{
  "hidden_size": 384,
  "num_key_value_heads": 6,
  "head_dim": 64,
  "norm": "layernorm",
  "norm_eps": 1e-05,
  "positions": "rope",
  "rope_theta": 10000.0,
  "rope_fraction": 1.0,
  "init_std_qkv": 0.0287,
  "init_std_up": 0.0287,
  "init_std_down": 0.0,
  "warmup_steps": 412,
  "decay_fraction": 0.643,
  "final_lr_fraction": 0.1,
  "dataset": "wikipedia_en"
}
Each number is 500 + 40 x the weight over its row's rms, rounded and kept within 0 to 999. Layers, rows and columns count from 0. Numbers have three digits each. The size before them is the row's rms in percent of the matrix's.

# down: layer 3 MLP down (transposed), 1536x384, rms 0.0368, rows 1263-1331, columns 0-95
# up: layer 3 MLP up, 1536x384, rms 0.0492, rows 1264-1332, columns 0-95
down1263 070:504536523473491522490480482345513431483494505524464424509507467535546461509499573504450422443491492489422448495473502488481432515527464493445482501527432502522464523496514503478529517462553494484466489475474448478445537585467533483449509502497454520520481496566470456445527490526505523406
up1264 116:448486592453487540524530439482482492580518468509501516451498415494443428556519468436468525511523469496456513468539442471538507479424489467482517561570488471505523489455452498504524539456455525534491537502473463463577529478556509556518522498482501491495489534406514557462520498461491507478
down1264 129:554514452504505439439479506520542486417477554470538501561546530519547524499495536525506496483487515517592492474461510574478498526528494560537519478472527513498468493534562552449471465504545484460503501487548467507474517521474489468514489529538497463549472533582526447543475472487520510514
up1265 085:464561553466481498421542430594537526503477482505530457415534497468489540544510475485549452497489527523554483542442442498524552518466516455564462485542514570529552513433545521469467566419522447467462556518447444518616528543523491528471551496508476547481542519516492520499465478520496480520
down1265 080:505482440511525495553461554447448497511538542513466521576469531509511441462492545524474536528500467481454496445594566473472457509515511530437495498434506446450444498537473523479559479563481549535534435501539529475396461478469516507535454485507501487509464494552524492459515532498511551498
up1266 083:474516457527579442473493477548505511530492467540485579500476511492577500536479551511549437522438486584547510484463476456519505496552534486421475502453490427545463497559531498437556464510572456449475546529461492585533494548468494589551452532365527496481524557564492465491496478565520445490
down1266 074:499521539484435583522499530463485478520499542410489396512521492508441472466510459469448562512566510420456517503563518530470483486472469488567534518503520566442552507435475512573466536460441526547535497467514498383437479465556492432475541491633479493542489487445503548459499551455525532509
up1267 098:560485540477539509522511484557522508518489511462474493544516575474553502525483455531495455546541557448503546521529475421451572527450493462513514521511531537496460466464511560413510507473505553542523571515453445512475527600488517518551488391479491469477517521605499498476509591540537560564
down1267 089:426528495504464496497528526454487483480537488530492536456470419493463459481532544505493577428469430511497491470476507569562422463511527538476507478519464477527514491525476448578500516540492455439493415476549517515485457442492497476465536623535559539514487489444511510484481442466443476429
up1268 079:477461577475520467575502541550437513578486493488504366507543567436543514421460448489537544524480494448462553486454540527495499509512461504497414535483488498529412499500503481449565521540482463555498478491441454483539508487481539450464498499525557477457573510522425460503489505508524490514
down1268 071:509562439549543550419503468491551491454500537570465599515472425582506477593553506495462466508552500527537452503503479460536491457477574531501599481520502503475572512478514544560439471452487511422508546484526519521477489488504444515519521537470458494549443514501575593480533490478487507521
up1269 134:493513503445543499431538511496535513422498525500534527455521513493519524490517554545473507528462509475436551489474454505505485502488554482474499550520482436489461539505483549505510456563501484494485396469368461529497500567440456473526550509511492575533475552549484478533509589550510446507
down1269 139:512522488514496510566493474519471475497522590573526461447510506439443505521546466462536473481414484530572457519503500478458519510481464542476451495515504545489508586521549476558530493528522517455523577486520472500488479405613555487498438476473465569417537476502424521490494477481486515568
up1270 135:502507522452480486565521531538536465490521481529431465455432540560481556433535476497454495512486524500493584507472494497499466497457507527511499525432500499402521512452452474519495481519553479492421404481480540586529545495478423479487477445473435537476507525453510554510499631473493432478
down1270 151:556484463522577522493491465457454548492500552532539535529533464401482425586540528503581492473478480491450422528490482455471463487540512486459505501501486464630541588528531533485484534531509507514555590517519516445449498530527590497518505601486493518436487459501463490495508481510503553482
up1271 122:480535510486490496574548505537458509520492561581468540549505449559559523507561475479517487464527477581448497502479484437495537489475540477543471506464515530529477489515532479563572526549524446502518518478366450489477489517510468520468507506444457518482566484574501548462567530536545522448
down1271 125:550441512561499522448476500475552439530522424448516522442472515484436484476491567515488527536473526396564497518526515580524448525554488500446542489503496497479601514443457505453434474438429518502489442491581510511491498466487543456544475521565486483548393500450496475479500482436524467586
up1272 094:536541511522460518537515456490560522487425532473466465476535519483574502487523506531471482524487502521536585582587509416478528481464531540477519555604506523570522481476486512420498551497439446537470427521522454483542464471523490475491486620508480491466487461460508537494492546550473503544
down1272 087:423451473484580445490529513479422466484575500522554537526506461506454491503479491488539530488512505421487421394426528556508457488499482475519479426424517483432465532490529500566511469487553527490478592463459549570442496523482520520493517389482530521519504566541474473487514471483508465446
up1273 074:503497494496479408465503593458481480472549555532488506509618427447475512421494597536454575530494519412445518496489486429493420497476521425495536525570600394522460556527519452475478406534467503531414498500544475452468567500540508531536486428531487528480443538580517437550486408474470472477
down1273 066:502512475502584595476490426530517489512470454463516506482382544564530466566483392436556450460526464548573470495526509574509574506499489535490484495449409585460540453490496533502522560494532499468554538506434504561525448488476484454440498593451505476525499487444504507449523594504516511516
up1274 072:495467536501467489513538414628508564432460501486479498485474458497506471517466516497528515505557460508530558466487562463504533485531497469433425581578436510546521493465505564516651531486458503444554442560477498475533566453595531491461452460541559558484528475511447502493541578459496456541
down1274 066:447544498484552477512466559452479453550560488530518507500513560504485514482530501495473496501449541491437428527527412491469442516483530543512570382391554480475517551520498394501394487495514472550428555441513521533430438576424461530509527529463442443488480537506552485492493429547478529468
up1275 066:503521504457584523622476532507498444489524513466460451546528576475508448548539498488510500473555499527484457507494565475483520532502494509489375543503507507450502493459516565526598457488487556562503541427558467538477459479512479521474500460507520442499534526521494503489519527508506499501
down1275 055:499478508537422485380551471490507537528471467521534532477472445507490510450469506481505554508463527460519511495490425528510461430471511494468611451501483504574487540551471438484375512520513444467499488538393507439515554506520494468512481533493490553521487482495500495520514451516470539477
up1276 132:451544482463529513506510495554417406500516499528508543472463458439480510494534487546517499458554563435494524501512487499499535521447495441502483494439525515528492556493512464492551539511517507486474487507497497514555466508480496579452577559471572516505465499453463447497539532548493553431
down1276 144:543492563569458490541535497454498562485506512495516512557512519555516463538475548475578435523417462545477456451474535443471454509511536525497527479512456490494527393479466509523470450497480480498491516509500497504452523478493503428561431479528457454499525463516529569517434460448524439472
up1277 142:469443481473466510549541522511482492529548488480584567519509462546464548556538455432480488484522512437529563558529568536446492486503562528501526520418487515520550552488468490507525462470463456450454509522549527485462458487493506549470469481480506508510507513495513451455491473494557612563
down1277 150:497558538539550447509525484538519471496530537482447486489505539474487507479516463504573508482470482536486487456533426525509528528407504463470463448550501534449417466475494507522496515506530505525541473479462424495461498437518513512470508522473457486415485564525437557505509511523470446472
up1278 079:475485555548500510464525515592492532540519532528562495539525491433517466533542534454529539536496461536531491487470511518472503527496581469526512518453585553547475418479534502461505451515448474499450520447522543508505457456527531563469488503575558589479498541540512518480497500464526501477
down1278 072:486530469455549485528464495412541491453505511481447507478462495557491533460476471521478449503486539489453504533548493495541451474478411549441487489557426483484524566559427502557525503470575504486543507520456477511529550542461473466515512460437499425494494498455497461482513476531452473500
up1279 115:464501514629444500485482413528556518497532460483456568530530476530531457456492490464560443520562462495501507535487490440465496481489538573469513496573464490580539490431542530513564489478475455426450462455553547484455438483499546551470488555501491559528517520505541541432524467482542499548
down1279 116:526534475400541500556515578468447479466518544511513473461509452481450520525524558480459553459470515452463507463510523541534508510484479465535498492427514500452430510613447456486425495514518508562509537524443447561520609528495459446496480459480491445478479474516457470550479553506465497480
up1280 071:495498469549421485529460536455539527482457507560499492504470451443538464436488480544489502540518521476543546528504515601491533433484471490569577504445471447550485485530502493403494516477469476400445456506505556457502503542491444449505484482411497471515536528568454485475525573537572467538
down1280 064:500532521427537475460522463583463462547528495409471510528525493585494510560523514429512508489455506547457440492483486423537482558506517518455451495557529553454500518477509507603516518529530484613521498482466443533492489492514555541478533533604530555445508500455540526503463453456441501442
up1281 076:468496485518473517499505447612532474569436520469473533522534614554484510492494491491570516487403521546458516533511490494483474543456515561504488548568499432574483516473493512472558512446490442458561527504419523583516501612522545530466587524481534513502502465581528482564517512537551476467
down1281 067:474500487492523472506493542413473512454606452540535486506433427470518500529519511513464492530591502465528499468508477550458506454533495397521515472454517576460479485525531486512453492572520554514417463529542479431495542416471493458523435488520464511485519543416468562446496510490473573523
up1282 062:505512536480552489563473437527495542517510443401514510490595526437531553479523521495531517529502507566532527503468472408444494489504449467520495537494453424498457514441503467467530531520466465503503476462469490480528521461535576505496522551410554460462480478589538532561473583471561479482
down1282 053:496533471539436562448532565468542496480470519581498524512452489566462465533492485507466507541507549449463455501544502590556483459490555539527474483498536610530570485579515515548459488485532563541495513542556530506475509524490421491498459434585473476496516533429505512464518433508451563499
up1283 113:524544493482573533548433494464556504576555481528528481528470463520537541487497503471460445491553475543460491479494522423537525455564469544476452501479449471476561541567463493499445479473501476394522528498487509461518514562453491575483533548477501486479484520473503545509511463423503420561
down1283 121:478465509505473479451535517495486479498440514493464492454530496445480522455475498497526524497497517472595519512520457523452434543474554400517517509536532542469422475468523502517577572521475468605505533523496484580480483465566482472486479476467530479515527471520442440478481564586495526438
up1284 126:432446476507481487505518488517489544435492465532503414470552468469447585511549513531506446523466493452492458531529542530494507588519499505516499452519512470559550528482491530473553498498433471570490439447470529427531513501540557497554454456443488528484472464533489490483574478544427497535
down1284 129:525562459463453508548476498515493459498477560570516467532448483500495466474535478501438493504503518550509520443490472507507503389527486513509472487552557535484519522447531497520494455534549500482513540554488540489486480529490514531449522540526470509461520549465470457465484471440540486464
up1285 076:437432485470493462468500439507492450496518483588485450464535462480492502493486507466502563591542527487495485512532582512544478480449435549413436492515523540512467482549472544530579532531505488519448487487411559489521518521625508485552495509525417493527555489466450505499588509496447499396
down1285 070:562555523510483469532498544502474516523481522441496535567477510534515505498531502539501475458483523512525566483468465525440514495493599476563562487472477472483526507461552467454442459444456553460514542524554443508465473461406484485476512496471558516510445534513530499477392477456535503566
up1286 083:508487391522439482469506466445458511511442518493540525594481482516506503517478483518526492531537478545554543463432490513546483491523535465445503496563431491525485506511516585485629540552544451400504427519469483509515454432464539451509520534476484524464534549557501488488499564517525516506
down1286 077:462499589482529507556511495576531498492559473519491493404559492494533501483547510468492509483501532460448473542575500487411505522469512550522505461460567466460510534504488451541374474509444521566511536542530483501511551536567484542471495470517489472550487487462471525470528439437478444486
up1287 117:472564468492513518528527429523464523501513498522493529507475463498479444534582512531541501560471497388472523417482500485495455493462462525455462523485492426503502466528505518536526434539546488566552512582446490518449487508558442503488547528470570558475563441525511497467461598499549486465
down1287 124:488484550549430464503489543499549502510499479477488467496533495514517550508438414482471495421514516516526459596520495525471568497493469469559503538554542532495532592528495456503487581415468484433445478442473517509543513520461557462471486491518425445518487535479549530574483431523453494552
up1288 094:481521532475538521533503472468532512513475465509497551437517527525517468509526480434560521493517482555452554546492517442487524438501455536533416532537442513432477565472595432537518484514485412535457466485455454517516461469501494551516537526454452531465495470569453512475525518503453558567
down1288 090:500499508467486491473509520506473459472530553483499460577513464451485512468502511555471504504482504443547454486495510564482451563509536439462549454443544500549491459521388523458493486451511567444542514489523530462424540555526500500499464463532546485491514559447542508525482488494537453435
up1289 076:492480507487554512522517535455481499484580502465478559500462476483559522436516551450595550482542598490462550514481502478500521531493472483526587524532492478563474503469509530484537449519508493452597515494505492466502506537549489549549472483456474524423511563526468481491532531457557421492
down1289 067:517555498523447472456447466545559529513411509500512459490541514519464475574495459557412467536450455516522466462510504519529482446482560534478430469476492502451510494522506471510453540477477513530440476548496493531482455479442517490449525506568534494551482440494555491503485499553455566496
up1290 065:488423537486531519467543516449502551495559543464553519523482477416577406497461560473449514542458546471568580520493475488499568456476568422510551545519531522479574521475433483536461560454562473488527522491508511554511486482495503566466508501477444534526465456486447497472526520435567482505
down1290 057:533577477490459463524491494529499478510439472505429494485517559552430574525550437515530508477498474525451430464484514492509439538520428562518469459517471494534447449525580521487571469558444541504458460559481469438522522512498484493512507482514587484440570528547571461501488502593400498485
up1291 125:501423493618458491502596473561553526480493434448546432455512424496561520517436491514528505511477524525535538502502504486471509606480522582574492433499577466511473498463502532507566465546479530434507509427512457502476494520508462535562478452477553516501529513558436512449511503494494473546
down1291 139:469566491410467512481408555477516485556420530555399545513457518546495499448515529508417520539512517482499522501517470504542543383507501408461540523500485513522420521508477500487456519430506507534428510517452516505534487463546568508474502560477504479513494507456545467571523494526560499421
up1292 114:524548544499460470477570465538479490475479551486462566473485501461504429548542566447517493546554519395490459504438515455471517454460525464511536516558553546536495472510472501535462541579542470489483560524530512499463501539419470484468516578464481467482468469561442535512519652466464447552
down1292 116:463454460485595554511448486478486509525574455498564487517548467504527563463472426528549511465490502559525518510553495532458521550531476583486471479466451385512489493516512501496546470408479517562551408441463501482537519465538521522548474442561480548513506543436559467495480385574553508441
up1293 107:497499527496450469483499526525458587561501464555470556523430490546562432492573506467496541548532491458528552539485489485512479388447471544509450464406500412551483435532416524555548533509499538532479513466427467456448478572499449432535519526538516532481462468506535444445499551461453493412
down1293 101:531533529509545576488528511495511448441485488456525484467593503449470541488397472550505481492456492495508463443521541534504510603509570394494545527586558590467519517480590482476493511461480459479473455514516519538558490455483555511441495478452524474507551501494494522524483441529545524645
up1294 083:470516487551474463488558555603521498473494524493456477485467490469466548470473464489440512547467451465467530499464446500535530520472477515548607495570520503555467555536495522522543585525488431485478552468524471435428492527519497502471480555461573477511491507467478487521567540549523470442
down1294 074:473456485460484501565454462398473487497511490514527494506578469507510454569487546531560492445543551520526493546517595474439469468534522498439397471429481440451533472489518481455463437490482528549508463555451502558564511479483526474526525442518397499438561528529503520480419511465513516562
up1295 126:477506467472567550498470492448481475514545485492407475505536470449468500486526546487466526472583505450437523534507462494478544449465442442500499556471455517498526447497497508495482512512525420534551475503455506502550508470486457434491482476535443558446509504435492462470518570482461516495
down1295 137:510531569551420485529580504546533487450404529479585511452458547582516508531521506529521517488422460551598529491427537492491476554526559535475481458480506495429522571501448519518487460450591625543496460438560444466428503530556507575504502454479548481534454461528499555514522467405586545508
up1296 077:500462525510486520550500502519549499546537567429480478472583493503491458473557468464503468446467500482554508509489548512485512516498551542469602460406454489462457506460569449485493524508562480522458405550457489524530507452473463504527504577435483534450476517511533488489545536473483539528
down1296 071:537537490482526468492489492468460516423498454538503540558447498493468563525457526533489527545514521496484498498549483492504461488492432454523390499559552496523531508575461562520509490486434501469565610499541533475452509536503532487505482445531540474528579467471472525510433483522502476475
up1297 081:391489482504590511599490536499497448445550480484448490476574506546560471524505420509535543446555490451535440465485521545457495466559565479539482566554500488565451518470491497485570560484505496505551524517473528429515517512440423503503538403494440429475532489490492459443513593439535456480
down1297 073:595519539492393474392501450539508543535488514496536510556439509466434491502521566480464489558433491526485573520522446438549509510445451510417527410459499548430530472540505484503457459528468484502460473499486491546492471509568502579537470622524568541523483497521494560548545403528500574538
up1298 125:589463492501515472483500573569493521426446489526463580501490500520471507487470543520571522506556459426472529553487540518531470577500533487587496480540511405477499504522492502558542550513519458523551489442470479561527465440420536523543502447499486511531467462511442439569478470511436433576
down1298 118:384525533536506518541496456427481469537506516500537474524488485482483534516555461465427433513477522589493468433486486512484552421484460468359490517484515531487528487468482502439503467447537533441458517540472487464475517477527457554467513524481508462485481520440484592403528555493585521447
up1299 095:473474463508471537492529491524492505480459486467500522489488533525544521513513484522546471480494503394483562524480590540451510541581550455548468529563431538484467517504476547527431519486524497524519523454516470502532482425456453537477498544440414553493505476572503465458549535483514520504
down1299 086:570539537500504400505512495500505492554519545521477552506513462488446469501531522452474525550533473573528409488493425495526441482417461504474529455479559483505490500480494453512602474491503478495458442537476519480549550537552557487519511453545585429485498491440489541554508460512481493489
up1300 121:484571513479420535455514503464534509551555588463518417457520518502615562505477484389510549517507465536452470565451461475498511490507465569484468546536518515504571482518599486493526487437512414506432422492400430540512464467564528561492581551491552507515464524480437498458545557586514469536
down1300 130:530464452508576492512507490531489486455431396551480520548469434454432467525502517574462492473481506442514528425538542514538501533481530417470563469458515472522505520486399487484525447589501518511601583530541549519447504527449467461544439478502453489472531545452526503510503480429545486479
up1301 075:558453506473477519481478479533452498486436480531480489440478536551518543517526442521560599504501511439462530442513435481501595450477518523430449550498542463565510473485527495469404523509457524605504488539461506489474465517535504468460547475526507488495391534518525498515503526443562487457
down1301 065:420546500538538460511515531496541484475535541443513503568544451462437457526494526470423408503495469554554451584501555513504393540517493485560552420541441563449473494535483538543585471488530499412492533466499506528534510482449484515522451514499508520504557471495472528508505472586420523518
up1302 064:454544536507495499512467460454478513541466546466504458554510498497541466494506473495514548536524551578501488464451490463488501463454547451564526437452455492535479478461517511562546518463472423459508525577442486478470539450468550496553534408573513511509470539544431473497475570458557483500
down1302 057:550453504469504488457548519555526499473565469501512558443523490553505550526495506476490463476478453398501503565527509482500486528568451577436458569591521518464530496548452498432450463558495563515494456428536545539547476538558471497431472534465536496517529504434581519485528430535471507481
up1303 124:533556527540587524447488487527529514418523480441548503566525473500530506509517501456554470512476472501535470566504544537438465449528568543477490480462521562544501575527455610502498500566477496489476551446451539568517478531492421543444516527454488482522495530447443493515500445524486514480
down1303 143:512464462479417478591552484479483468555479553521431553486473506497497493485530464500506565513519475490482540488497451484543549505457411466493490463535490489460511436464521402498525509432502490521504491527531477435465528481511544484511509461518525500485488499551515504471480544521503507456
up1304 100:474493538576384442488499501583477528496612552505467495570411441463525412515451502486495523564504474489492520548499505564529574550549466517480462482473483430457511527476507553518544467480430422508487414479536488499513546478512528577474534516504478515553494461486495556468570512567500503515
down1304 097:579481413426624582522485499410521448471424490512552528440548539494489544471560517483498484449446553493542468469498487452514458466457513515492546496503532520553497452535504444479534512516544562497510578482428476517464487536496467437528474467499521506420481544470520471559444498472495512518
up1305 087:469511547501411458498453543503433530531496426531493472473577420512537533479464482548549494544506521454461517522511491464483620468484529489482547459501491417506543458544499497524436481516450516574502504521546523414477414406521508537482536513466515541472490530554454505444510470458518532476
down1305 080:524491418496583513485572447498551486457520543497517568528408563472456469531534521455449481505486478532539509494482514512502400510518482520514434520496486551477456549476502473449584496472549450420514489488472441596529574608493515507531501503523473484502536468431554496564497523516490444531
up1306 111:554511494493503546486451561490458508529528503471489517528484508435501534510473507490540535533592537490495483538457499508533488425442510550568497516503561581525493467506464472470513528477479433456437495423502527534559540394522520517533567493537486517508458571483477493452493452550562445511
down1306 108:439474467481493427493519429523528515482499533509541477461521486521472499500545471453488455460444488504512528460503497512470494580529500520397532500511438450504534556523524548559462480493498580531542506585477444471491468606500456493474463501461515481498545454521517537525517513466453560504
up1307 127:537483510509508493518538487607436538445522504480553533489523502537552499538539490540522494455491457511508541490495566456447483486428447478425452580470526501548423529451491522564432527528477528467518475469533493564466550496449517489542470451513479542517481540478534463525513538513469542477
down1307 116:487519491534522486500433510471541410501498524547456436474529492506504502491486509492484510530453513489557471493514410505524457536522557537508488474528493516501539507527577433436581484553513445518498483577468509431564530481538480485509448565458462522419535408515485521489513489449491508582
up1308 120:535506443568496516559549468521447445464522496543558564513578458466537460475508492465576525519498486417441470509501460495468499600469525480521459500534495470461428535515429458522534519553514423481521463454531415534501482472473539521516476549416434593576486493524509542545406496522507470500
down1308 147:477538542454471472449436529475571531527441512449494410488461527525431544500508452518429463465481513592550549516487540502492514411557458496476522524509449530544535499509576589465475538423465553501453506497461574509485524526473482492424555444584618376431499560478501430447539501544467490477
up1309 108:412504521532497477515523487504513463544531475536500520440477452473475473483468522484451469433513557566508476483502512453494538522428465496486476485487505418534519433491476485487574492467469466466500529513446481458499511547561539563486538556485509471521477530548525562460474495536511554412
down1309 124:558492461486492473510479492516491531488513505475497477520528497557514548566508495517507523533534449496479524499480506514523484465552532469550514523498493608438457544483547531509413483510548525532493498499525501562537483463462493452525508460528515493484444481477484393504562498477452468562
up1310 123:538548528523486480510521520451553510514567490522472531547492474506492511546448535506537510533543564496455586457501508460495489563533587466595447542439497483529429464532434508541518518503523525461466451600504464534452501497482494551521485516467503538469482468539450455495524468445489548512
down1310 122:468532482536489482443515508576497452486501502578478481496490468480463498544531493508495470516461436443488477489493433564521504459489482547460582436527481491504565419439533566472490515481438426532520536425464489548534555499466488461488516540606506474526509523504522478523492518525472557499
up1311 064:504494453534435522452516471466502531480522491505526507429482431507443587566430555459551429535527507577478563514559547506489455485468505526466516417429526513505458500486483553511512455501423491462511543474431487534535478461554455514510500579516473515526444525473577484540476500508485517454
down1311 054:473515520458573452511501524520470472498480501531478493549492529489594455418571465537477578497451470404524483526459418511475555509578528501547483541569456491494550524497517484499482540466570522533485461519561511454468490492451579466473506442478524495480529487513449480459524518504515473543
up1312 134:515568494465458499509575525533504498475583468545554592498520455507463482440512489482448551532426508443531448444485515475507446480490509541514475485512502523473441510483555504466516458433494464485381496490552473507501542475483505529532480526528497455478433569495520501444489497537583534497
down1312 147:460391478551527506465457508421484467565419530471427436440504516447561465543558501526565445505477502594466523547480497531495519474484490500533511587520482498504515496445454525544464548511555502551570497454445580512532471513479533528461542510487529513504476490420494492561479493491401457508
up1313 064:583475494512571463561524544433453505484505478574529434520500454509518435516579519542498516510507502485485501489431509507432505533454558494490523472522558523525514516500460487518446533477495489545482454465478475485533449484488490516516540502492539484454497520421536485473469436594481449554
down1313 054:400517498494406512453504480549518462518510541458474547487525514496445561473468470454499504463525479497536488500576470491572469459502461514478477487482454448473502484505563513493558471499529513471545533515479499533491560528506511489503456506465467496510510443573458507488570568416500565458
up1314 122:528550492525599459447489432521493448544541487511497479458502476502533455523447481480469503559527447514471546434506485499546501482497480448442524543528528491480468511483423448533462489509517413547530517551488496531508486529464477497469502596531471527527530553588558495504553539505479443538
down1314 122:507518451484421516546480592442487540522481565497518525507547463537473531491557516456478473439500551467591468501472533487424500532523520510567484531502453469544507501504567499485530529488493497447453500492518492542477504501540523503494571516452479437510468449440416476508464530569517498434
up1315 101:510525501443558518490503595530544435481626499462541533478518516440470503460506579512502509454478485506568505511518472456525461473515503512514499473487534533509424487497528472468523523453481444561474557557522457494441500540504505569469525540439493521515596464533448468487442435524452496504
down1315 100:481468508532516498526505407430461553506382541549466489510474481533567479517477424436485465546565509519456519483493569530467521521465506464478491512540488500457508513501513523484497513528558521468546490449496527482589525467481478467502499477561500509499438541476533511525548567505537500509
up1316 072:564414470491533545503561570445449469574504509541500512511435459408442551532541577540454488485524482455497483481437535501464448503479396513469545479522477517502556497565543573467524514488469470486521512523493465470490422489542479546557503442488516536483495521499517474488447508529421494540
down1316 066:458608521492492422476432466602534523401468500463465508472544524564551471480466450471566500498458514537498519528559471501547550462483580450518465523453489489486457510445452425532511500481529514505496502481487526528500553512430505470468458565492511472518492503517519514494531499487587506458
up1317 107:539508474546553546542476487471521524507496596510494452492581509494595473425454498463443512516548503509488497521512495512511524458476612593482467479557483496512445588461498476559529501473507496518533473524491479524462515431451552539487494446449454553522492444530528571501517450485493486415
down1317 104:480495503469475436460535490556496488469485412519477548470447492482441525533554479546566528474440510567521461472495498469475470509531434443495508530442531498485554441556544526444481529489480491485514527485496546480584508577543491454501526572527562470464495550477449416471494498549528480589
up1318 082:532490499464512555533481443555506494524522536471501457460489408562485530516513579430490512501516532490522508472490542408509476517471524555507487486475500464485522456478486512505481542505536518524523556452493531506528475510501452501495549514465473524441414496372495461516529444519503553524
down1318 075:518499504554504496460502574443502498480454458546487545531474582448492508455500422604488499530499429449524498501489483606497493432545503481510520545520533495519494531543512484509547437505483481474475433556500459507494543481492549459500412507526508502564576512626528554497454512496494443482
up1319 076:453512526542512460503482554479426477545509540414515431502465435471531512445542488533516580514506518438454513500542476500489475495544501555563514449519488549545505497475543483467533543453498455441537550505530528508535464515447559472502537510582505485413475490470504441521543486507505476591
down1319 069:541496494454463531484523473505551463461474457577494544487510548549431481566497522474515417480474509545526487481449556532497503468468479523478478568459525452460482462555458495527517469549504553584484413536456479523487534483524449557496452524425501527583498527538520527507465510521510513405
up1320 131:545543524500501544515573571620558524417472500441465458488520485552489469459530484588454479541497452497441487465522531456491498474521506444437484570482555506483535540532483458513481492539499501502540485491505544575467517544521522540539529468463502449494475447466444463487534638481491461492
down1320 131:488479470459555506473453446423480403552530519536532477482478506457516520566474459432516509480450579542530518513436475566530474528499499557511515442473415475540502442488491518508483467484479525524480501461455450440513536476493464485486453535512518482541505538558501555515484404492470527530
up1321 114:401568544557485578562526499461488507469505502570448505570478489415592463535514416541527494473552446494465449526523497398444521548450530497491481427486503464514525492456444481533452580504533496530538489512518493464479481482506520529512491432445458468494536494464520481511469545573524491511
down1321 132:588439441470500482442515506538520490545495487422486522443510428577419525439480588460460541484433531502547536492467484589581465428513491486500496589545495559539493522516541529445520449501497494483455528503479514509461513536485509479492536565561586466459475564537474509486527462450484532491
up1322 084:471508543474480474605484504538428475498481522439562491562547522476564566546585548417489520558505524497490482467500454489499535362478527425529498553471479528546463505537393489507437540496532471519479479451471454508510541521567494420440477459499494540443504443437510570536530514435522491446
down1322 080:520536489535529529403494490462546529525517497568457510446452455530431434438434457609535501447510482503524542510462553449546471633508520569463492462505519448461514512466608527494564444517478512448498531539509548499500441486438507570552550535517556498473486553532468447461486507569512519560
up1323 114:492549525486462487495530520607515509518552502533477554554562537484499478528532502484510491550526516528498509525518477498561491521520546526504540527534558443487444475428506513507474462518547511420499487507432418444470540536395459452486504485485586461501535559477572460496506538440510491514
down1323 105:578469506498538496517507493434493505473390519525498467480397484500500536434528473492487533419449456489503465459480482514477469495476464504474488473458415512495519504537504492497529554484433519525460474492562604557490486474596504517457550544469441523493447448494440528487496485504496530479
up1324 119:535500455542528477426517512536511542469418554477500494555486444553538488483472497523533477549451455490431512549550529512503498566513530438436518588496448518464537461508467501526477422512476435479528506452444499478489548464513533462486433545550513497500493506563577506430503471576486506494
down1324 117:469512530481515518537428511485499502475584488495540520513550483452488520483514488425467518441564587539579440501487500459517492497496444541512495436488536488517425480514571502475555559492529531495429483514557497521519471485537447533513596410414500531473498485483452526544502542412467483481
up1325 088:541545544474480500496556569495528512491516485507503550515532359430555514457504461518441447496457448476486449463531505542541542561503430500476466499544577496477519487544507472497441515436535438497500486455553476500509451522431432572485520512471510459502507575551514494501532485514546486419
down1325 080:500430449512518491502457422475477473520511507498520462512464641558431470527499553479518553478552565521534551507482497452445469452473575510540513508464437504496470499528472512523553478550466522541501515553482541505527549511563570448513499485524484553527484400462468483521459523481455517578
up1326 123:493586470524549486492493413503503452538540470506502520472545502502514529470515493391475458478512536523552495507511512387540567545484512501565470468480526492515495419472485517533535600511430489406536483540556487494527561493501489529486517545524479501573525505524541524517428475631552552579
down1326 125:519449505503492539521581577493473535467447567484458549490475503478474474519499503581518569528457452483438491496483463509462446497510507445475554597518484501488501575583492456426436412496530462593477563547449492511462465542470518447512467486496536495437487512522419485451592526410489483428
up1327 115:525473471455477519459521428516537505462458574513547457521531476513582494566479476506481495485516437518508494577447436545438538480519482572484520495516520499528524557505511527543585535507495481505426443454443496507493511486496601486513554475529499524521507485557529443542518524438475577566
down1327 119:514543472540525480509482619457477443500583448520460565480463487516466498391542522465526517538477510504475507429548569450529480562487507477541428492487515502527474485505565458453458457444489475505570518548503503512485498515507405475481434504456508490504505534441469543497503493570510438461
up1328 085:502462552536527505493538475547486537443436556561504537467466468493586524503486453444530474533570458444507506468538525612479578459480523476497521547490511521562572588518470463547528467516423507588471479534480530503516525487545497526501505493492487498535516533523524511476504535478505471524
down1328 077:500525447468498497529464509483525488557554490460487476523537545491411446530507561519481540519415516498491508514475504395488437548495458542462476436516480499487451401482537545443513527466546496434512512473525443500520471541474498518485488504494516529488464494486507473532495460519513519453
up1329 120:506564541505523548509521500438506503502487507435437498460491531498547442461530500435611453466599471547452477490494424456463503499494531547474550463532470497504479522522586517497431534494486461551515472445501489447438501506534468569501453494444438509496516521671517480503488488489523485532
down1329 129:507454433504476458532462519553445498471460533531564474523503477460473577516486479574438534505447529439546514530497519557555489498500443456532466556484523521530504494495404474520536489546510498437527515577453512567481444521507536457544512520520510546522517487396468487516523535565502507455
up1330 061:506465608488514519525507475488577567563519438475546486513511466515483550495515490478558433512543506534469530481560525588462513485500541497417521525466519477591493483536524510529478444490445436493525492514486508515438451505558504507471480571408483549473536511507512548518494457557491456514
down1330 055:494528425503495508476496517474445435423496560558460520529511514477540471505495514532423550502466496487522475503461452402524497514504458499553458498519507526443492497459476511515516553515557571447501515472530491475588520495449494504505536441549504477537464477480477429501522561445537541496
up1331 122:542520488484497506487550398457503517509481499525504483519528465452463532473474486494459550531506491399461516537533591447540470510450558514477487553411621502516497515501503556434467530517456466548428470514367532533501513452451495501489564501526495472489518481488508516562505504491521501445
down1331 112:479494493515517545502517556598491541487488530507549531467491550549507469518532488523501469422522496583520475452507506502459481472545437520524510460595456481492515511527516450517476484418486495486528516519590449491480462523481527473505417453474506506523480513495517492469480481519512501544
up1332 084:506510491462473473571492543543442423537558482549463452502457407460501481500487510475499524516498456471489481463469504476522454468496444499530464498489503447475489465506533441492487463484494492458506519535499491417470563484482470385548519551545461500482541464453545516535534520554484512522